Each number is 128 + 32 x the weight over the matrix's rms, rounded and kept within 0 to 255. Layers, rows and columns count from 0.

# layer 18 MLP up, 1152x192, rms 0.127, rows 93-109, columns 96-191
[[ 65 169 192 143 152 138 137 140 134 159 137 102  81 121 129  79  97 104 110 111 118 176 109 162 116 133  86  60 110 158  77 152 130 102 156 113 126 128 111 143 189  77 110 140 132 109 108 123 117 125 124 149 117 151 119  96  81 123 173 108 139 171  99 172 139  72 141 140 133 105 180  46 148 145 147 145 179 165 166 148  89 139 108 147 168 131 139  95 128  68 134  79 149  84 104 170]
 [ 60 108 159 137 179 125 162  60 150 107  92 105 120 117 162  94 175 149  41 120 136  89 115 137 125 144 179 114 149 153  96  79 145  88  81 121 104  51 138 155 189 108 129 168 138 158 139  96  96 142 103 156 154 138 111 125  79 150 108 131 117 160 115 122 121 106 120 128 103 123  90  54 107 127 101 148 132 184 128  99 154 110 127 144 200  91 187 121  94  89  80  99 147  47 116 148]
 [130 138 139  76 129  87  79 165  45 160  93 136 116 116  74 111 135 141  51 182 108 134  95 110 119 121 175  86 143 150 144 128  89 121 124 158 147 143 160  98 158 134 110 200 131 102  95 165 130 182 159 147  96 176 191 131  94 110 159 203  69 122  95 163 180 139 100  97 113 143  87 148 143  99 168 117 160  86 192 138 140 115  96 161 140  96 177 128 103  86 101 155  93 102 131 146]
 [128 133 155  61 138 112 125  70 141 123 105 131  72 133 131 114  81 119 195 145 173 187 169 123 145 137 177  86 191  94 126 149 165 131 125 147 119  94 131 123  87 115 149 150 122  54 104 139 156 164 171 112 105 194  73  80 170 141 119 136  92 131  79 123  78 103 121 123 133  94  82 100 110 105 179 157 127 140  75 144 109 113 205  97 104 131 185 110 172 122 140 117  86 130 101 126]
 [100 163 129 156 178 134 111 118  89 178 120  80 144 125  87 151 127 175 106 138  67 140 153 138 150 150 141 138 155  63 126 127  79 119 106 124 128 137 157 133 132 138 127 154  63 173 113 124 178 114 128  91 134 123 162 117 113  63 117 124 154 166 106 132 116 106  99 158 139 114 129 107  98 166 152 157 109 145 209 143 185  97 162 159 188 150 111 183  94 156 129 123 182 122 107 144]
 [140 183 126 110 140 183 149 117 128 117 190 140 127 112 145 133 140 147 146 137 101 108 120 115 138 101 145 136 190 130 126  73  89 173 138  86 111 167 130 130  92 121 167 166 133  95 144 100 106 120 118 181 147 148 168  84 156 124 103 152 132 129 128 158 134 108 134 107  98 123 145 163 164 121 149 150 111 150 152  84 147 155 153 163 117 147  93 118 100 146  83 144 158 107 124 145]
 [115 134 135  83 135 133 120 168 141  41 105 121 127 106 157  99 186 139 103 123 133 114 128 151 119 146 133 102  77 107  89 102 141 122 154 149 118  83 139  71 168  94 166 142  87 161 171 167 106 139 114 111 158 120 140 106 138 125  78 108 133  89 120 163  97 104  89  99 149 161  88 129 158  69 166  83 141 141 102  82 109  40 115 127  95 140 144  93  88 116 171 122 113  87 113 142]
 [ 79 149 115 114 133 182 100  88 172 144 143  89  89 111 140 132 214 148 177 200 134 118 132  76 149 208 110 164 148 155 116 106 131  80 168 130  63  74 118 143  74 187 147 165  87 134 128  89 134 103  73  91 102 108 193 141 130  89 177 141  92 185  80 128  83  99  90 125 156 149  98 116 163 120 147 109 148 176 132 138 148 144 185 183 173 180 102 166  88 106  68  89 130  14 150 150]
 [125 185 157 163 162 118 100 153 107 156 142 123 123 126 135 168 160 203 102 145  86 190 162 137  99 136 141 158 133 108 125 117 142 170 117 133 133 134 135 170 113 139 145 177  76 113  90 155 152 130  89 141 135 149 190  87 168  39  90 111 149  95 129  74 124 166 113 168 117  99  88 114 125 123 175 207 152 110 133 136 158  98 169 180 122 185 128 139  87 116  80 149 150 126  88 143]
 [107 112 140 142 130 168 107 145  98 127 119 153 149  83  95 122 179 178  89 109 113 176 121 152 133 124 138  99 128  98 182 122 160 187  97 153 156 114  71 143 109 192 143  95 102 110 137  93 193  71 121 115 120 118 189 113  91 131 130 103 125 125 116 166 108  77 113 190 163  84 174 125 164  87  65 125 131 175 105 121 122 118 198 144  70 110 169 159 147 141  94 149 113 149 126 133]
 [ 77 183 117  97 111 190 113 106 173  93 113 159  78  78 149 109 126 145  75 183  83 151 193 113 132 139 150 144 151 114  98 149 114 110  96 126 103  45 178  79 135 104 168 120 103  93 216 194 110 155 168 205  95 143  80 137 155  77 123 179 120 210  90 146  79 138 123 120 153  99  53  63 103 126  97  99 160 169 126 209  73 150 149 127 102 139 141 131 153 139  55 126 127 158 162 127]
 [ 81 153 152 117 106 123 105 144 144 145 145  94 122 116 131 102 153 164 135 136  98 129 147 142 115 130 116 124 109  85 123 110 129 114 101 140 148 108 113 138  98 149 131 135  74  97 161 106  93 174 142 166 178 161 109 139 134 117  98  70  86 126 119  93 129 111 136  49 138 154 147  96  86 112 126  70 120 153 139 184 122 143 113 138 142  79 105 154  91  87  97 135 142 133 153 162]
 [ 90 139 113 140  94 164  97 130 119 118 132 128 127 118 120  85 154 147 143 129  92 114 187 124 106 141 142 158 190 112 127  99 161 167 132 119 120 123 115 162  87 121 186 143 109 175 113 121 110  83 131 102  97 158 125 118  66 152 151 132 126 138 150 119 147 108 145 165 169  93 138  57 112  69 106 165 120 125 144 209 110 137 132 143 137 127 195 162 157  90 155 139 168 141 136 193]
 [178 112 120 106 124 164  39 144 100 131 142 123 152 140  73 125 126 132 126 126 110 157 102 120  99 164 154 126 167 188 126 113  73 141 162  79 133 129 128 135 168  77 108 123 127 155 179 126  92 111 127 138 100 151 101 156 155 119 154 153 106 149 102 141 100 141  65 118 112 136 137 149 124 141 111  88 175 129  63 112 146  61 130 104  99 101 145 113 104  81  99 108 123  90  93 137]
 [147 167  89  58  96 132 109 111 116 122  92 110  83 153 117 139 118 163 136  73 128 115 150 172 162 183 108 111 153 143 134 110  90 121 109 163 151 107 113 130 164  91 102 159 130 173 100 148  55 145 140 150 106 128 155 149 139 142 100 167 120 107 138  75 115 144 125 137 145 152  95 115 148  69 136  92 154 151 106 115 157 106 140 136  83 153 179 131 124  86 165 152 104 139 140 185]
 [ 66 113 170 146 136 172 161 132 114 126  70 121 109  77 141  97 140 109 113  68 137 103 153 118 102 152 148  78 145 141 132  65 122 158 111 142  67 134 122 155 190 192 147 128 162  81 111 165 133 142  59  87 128 179 107 159 132  67  97 149  85 148  47  90  82  88 131 166 137  44 124 121 165  59 121 122 116 128  90 113 168 133 141 123 106 173 129 122 118  96  32 124 216 186 135 117]
 [105 138 142  71 166 161  95  91 108 102 147  98  83 176 149 147 175 125 125 155 154 159 174  98 124 145  93 125  93 161 114 162 124 140 103 115 116 114  81 114 109 130 112 196 140 125 158 152 104 103 150  89 103 135 132  96 135 150 109 216 130 209  87 137 131 100 158 138 103 128  67  94 119 159 141 106 145 130 153 223 185 157 147 163 154 120 140 137  65 136 105  87 122  97 122 192]]
# layer 18 MLP down (transposed), 1152x192, rms 0.112, rows 93-108, columns 96-191
[[156 142 161 172 121 136  88 179 137 223  98 144 139 207 157 122 126 128 105 109  83 168  93  85 122 130 127 134 105 131 131 145 134 162 170 122 142 128 167 100 123 134 144 110 126 120 120  89 196 128  65 166  82 100 118  99 148 145 105 109 115 160 125  99 105  93  98 151 159 169 100 108 153  82 126 119  75 155 111 197 135 142 101 111 153  93 148 140 135 108 101  69 212 154 100  91]
 [129 142  82 153  99  97 134 188 138 111 136 141 139  57 143  86 186 162 151 124  89 121 141 144 136  77 160 146 150 153 120 133 105 102 130 115 186 150 175 133 144  61 239 140 177 156 105 126 141 177 113 163 160  44  53 191  79 109 131 132 124  86 217 116 203  78 112  99 134 184  60  56 103  98 138 125  93  97 134  79 126 178 171 114 108 142 197 140 141  68  90 117 110  69 165 178]
 [ 84  96 132 124 137 106  36 156  97 105 161 145  99 128  91 104 155 185 130  61  36  97 138 114 147 151 132 122 119 126 151 108  60 107 101  49 135 162 107 108 124 147 184 109 189 138 156 121 118 127 102 162 104 143 127 116 110 116 137 180 137 175 146  66 126 143 119 168 149  69  86 146  83 103  73 135 135 182 156 112 152  76 144 233 104  96  55  82 126  63  89 160  75 173 120 164]
 [161  86 135  67 108 148 106 197 117 191 141  84 153 204 113 158 145 132 155 127 191 134  95 140 102 119 121 123 136 143  63  88 186 116 130 165 129 166 169 112 144 131 138 143 171 150 140 130 147 123 165 172 167 168 189 188  50 113 147 130 110 143 102  92 198 124  77 159 160 205 209 133  97 117  88 140 108  90  65 183 178 164  93  93 108 123  98  90 131 154  74 152 149  74 127 158]
 [134 164  68 135 137 110 118 132 138 156 122 105 158 155 127 173 159 130  82  73 165 101 128 126  92 130 164 147 127 134  86 143 141 204 103 111 137 141 121 101  76 158 110 138 163 193  62 139 128 102 130 104 143 123  90 106 147 159 187  52 110 103 147  99 126 122 139 130  80 158 148 121 116 173 131 162 144 132  65 125 147 129  90 120 109 131 128 126 111  84 136 122 161  97 154 111]
 [154  79 126 128 173 138 113  96 172 198 125 155 167  99 101 123 135 134  92 122 119  90 155 126 132 128 106 100 123 135 177 127 145 175 138 110 126  77 116 168 131 131 129 133 138  72 109  98 105 139 114 149 116 146 141 153 120 160 108 134 133 140 124 121 148 136 123 131 123 133 166 119 140 128 153 126 147  92 166 159  87 121 148 174  80  98 118 130 120 152 201 120 169 118  94 130]
 [127 120 126 112 189 158 110 164  79 110 139  96 170 114 122 139  89  92 118  59 142 114 119 119 125 122 184 126 153 132 106 158 128 152  98 164 105 140 113 153  70 255  82 130 166  43 104 100  83  84  88 135 102 107 129 159  67 179 162  95  93 121 148 164  98 136 178  79 113 140 101 140 109 122 192 179 115 130 131 117 124 132 214 130 117 162  95 140 170  99 150  90 115 133 118 149]
 [179 178 149 180 112  79 155  98  93  93 143 131 139 133 157 143 114  85  90 131 255 176  96 189 120 129 117 174 116 161 127 140 141 149  95 125 108 111  93 119 170  79 134 137 136 110  71 124 126 180 105 117 146 101 206 106  97 152 168 196 150 169 133 133  91 128 120 144 146 133 136 121 112  91  79 137 123 116  95 160 191  82 135 121 144 103 136 146 148 144 117 183 118 127 135 117]
 [167 115 103  99  94 129 119 140 111 109 118  82 136 169 133 119  72 143 157 109  88 188  91 132  87 178 148 106  88 139 113 104  87 152 115 172 103 129 119 118  93  84 145 145 130 117 110 192 138 145 185 120 158 129  88 114 103 141  99 108 107  72  96 148 114 181 121 102 127 122 148 137 158 197 154  79 149 137  53  71 145 127  95 128  97 179 163 139 161 112  94 122 145  90 174 125]
 [132 162 114 144 157 101 144 119 154 147 105  76 154 145  93 138 140 108 129 164 134 128 139 121 189 124 171  81  84 133 107 126 110 154 169 124 140 115 131 112  55 153 156 140 123  94 142 123 108 126 142  89 130 167 120 185  94 110  78 133 128 124  73  92 132 144 143 101 119 162 126 128 133 163 138 129  90 118 178 182  87  80  94 170 156 120 120 148 102  89  92  90 186 123 135 129]
 [188  97 125 137 119 108 158 108 147  99 113 123 139 117 115  92 111 127 164 104 165 140 112 123 135  99 102 174 103 147 176 133 160 133 109 139 147 165 163 180  89 140 102 134 174 116  71  99 149  78 107 134 120 169 112 170 146 191 100 133 166 123  52 128 157 101 152 100 135 192 180 196  97 136  81 100 146 128 105 142 136 156  92 133 120 133 104 104 164 160  66 118 145 139 130 201]
 [175  88 168 138 132 156 132 104  99 126  96 169 167 131 114 143 150 115 142 130 146 105 146 124 142  61 108 107 145 103 126  74 153 113 171 149 164  99 123  81 130 146 120 107 113 176 148 110  81 117  91 135 122 154 144 209  97 151 164 124 153 141 103 172 108 134 145 172 131 133  90 105 164 127 125 141 176 136 106 122 120  91 122 100 123 154 164 132 207 105  82 117  88 122 100 119]
 [119 108 122 125 194 123 161 144 128 150 119 117 144 117 106 109 118 133  46 142 113 162 150 138 119 161 120 178 146  86 117 172 171 148 175 129 108 126 123 148 140 149 142  80 171 154  86 134 104 134 132 106 129  61 119 124 144 111  96 107 157 109 165 148 106 195  91 127 113 130 146 117 136 141 127  60 133  70  61 146 174  89 156 116 121 140 128 136  99 181 102 223 133 130 118  83]
 [172 119 107 137 120 178 185 131 158 165 134 123 162 132 115 122  53 118 119 169 142 121  66 125  66  49 161 111 139  87 123 148 100 175  77 114 167 111 105 174  97 159 170 121 135  69 140  74  90 130  66 123  93  99 150 134 147 118 136 131 123 122 185 142 186 168 131 149 110 161 130 105 102 180 143 108  76  80 104  91 197 146 131 145  74 143 182 169 167 106 113 126 159  89 181  85]
 [113 133 109 167 123 148 135 168 181 143 151  67  66  95 137 138 108 122  87 121 155  88 108 126 133 126 136 153 117 121 156 126 122 192 151 161  95 158 160 172 113  81 148  37 125 180 175 116  70 102 133 173 148 156 147 169  77 106 133 148 168  61 138 104 170  85  91  91 136 108 121 110  72 108 120 115 114 107  90 118 142 160 112 137 105 134  97  92 152 112 111 138 139 144 164 141]
 [ 98 190 117 168 141  99 118 112  87 145 119  94 170 146 151 146 181 137 120  73 175 142 129 119  73 186  89  99 125 177  75 191  91  66 194 130 115 158 161 106 164 209 120  74 101 108 127 160 123 161 201 155  78 136 121 185  97  91  90  86 142 125 102 114 181 135 150  87 121  88 148 171 124 125 120 150 104 130 154 127 104 125  76  87 105  88 114 131 101  99  88 115 130 175 114  64]]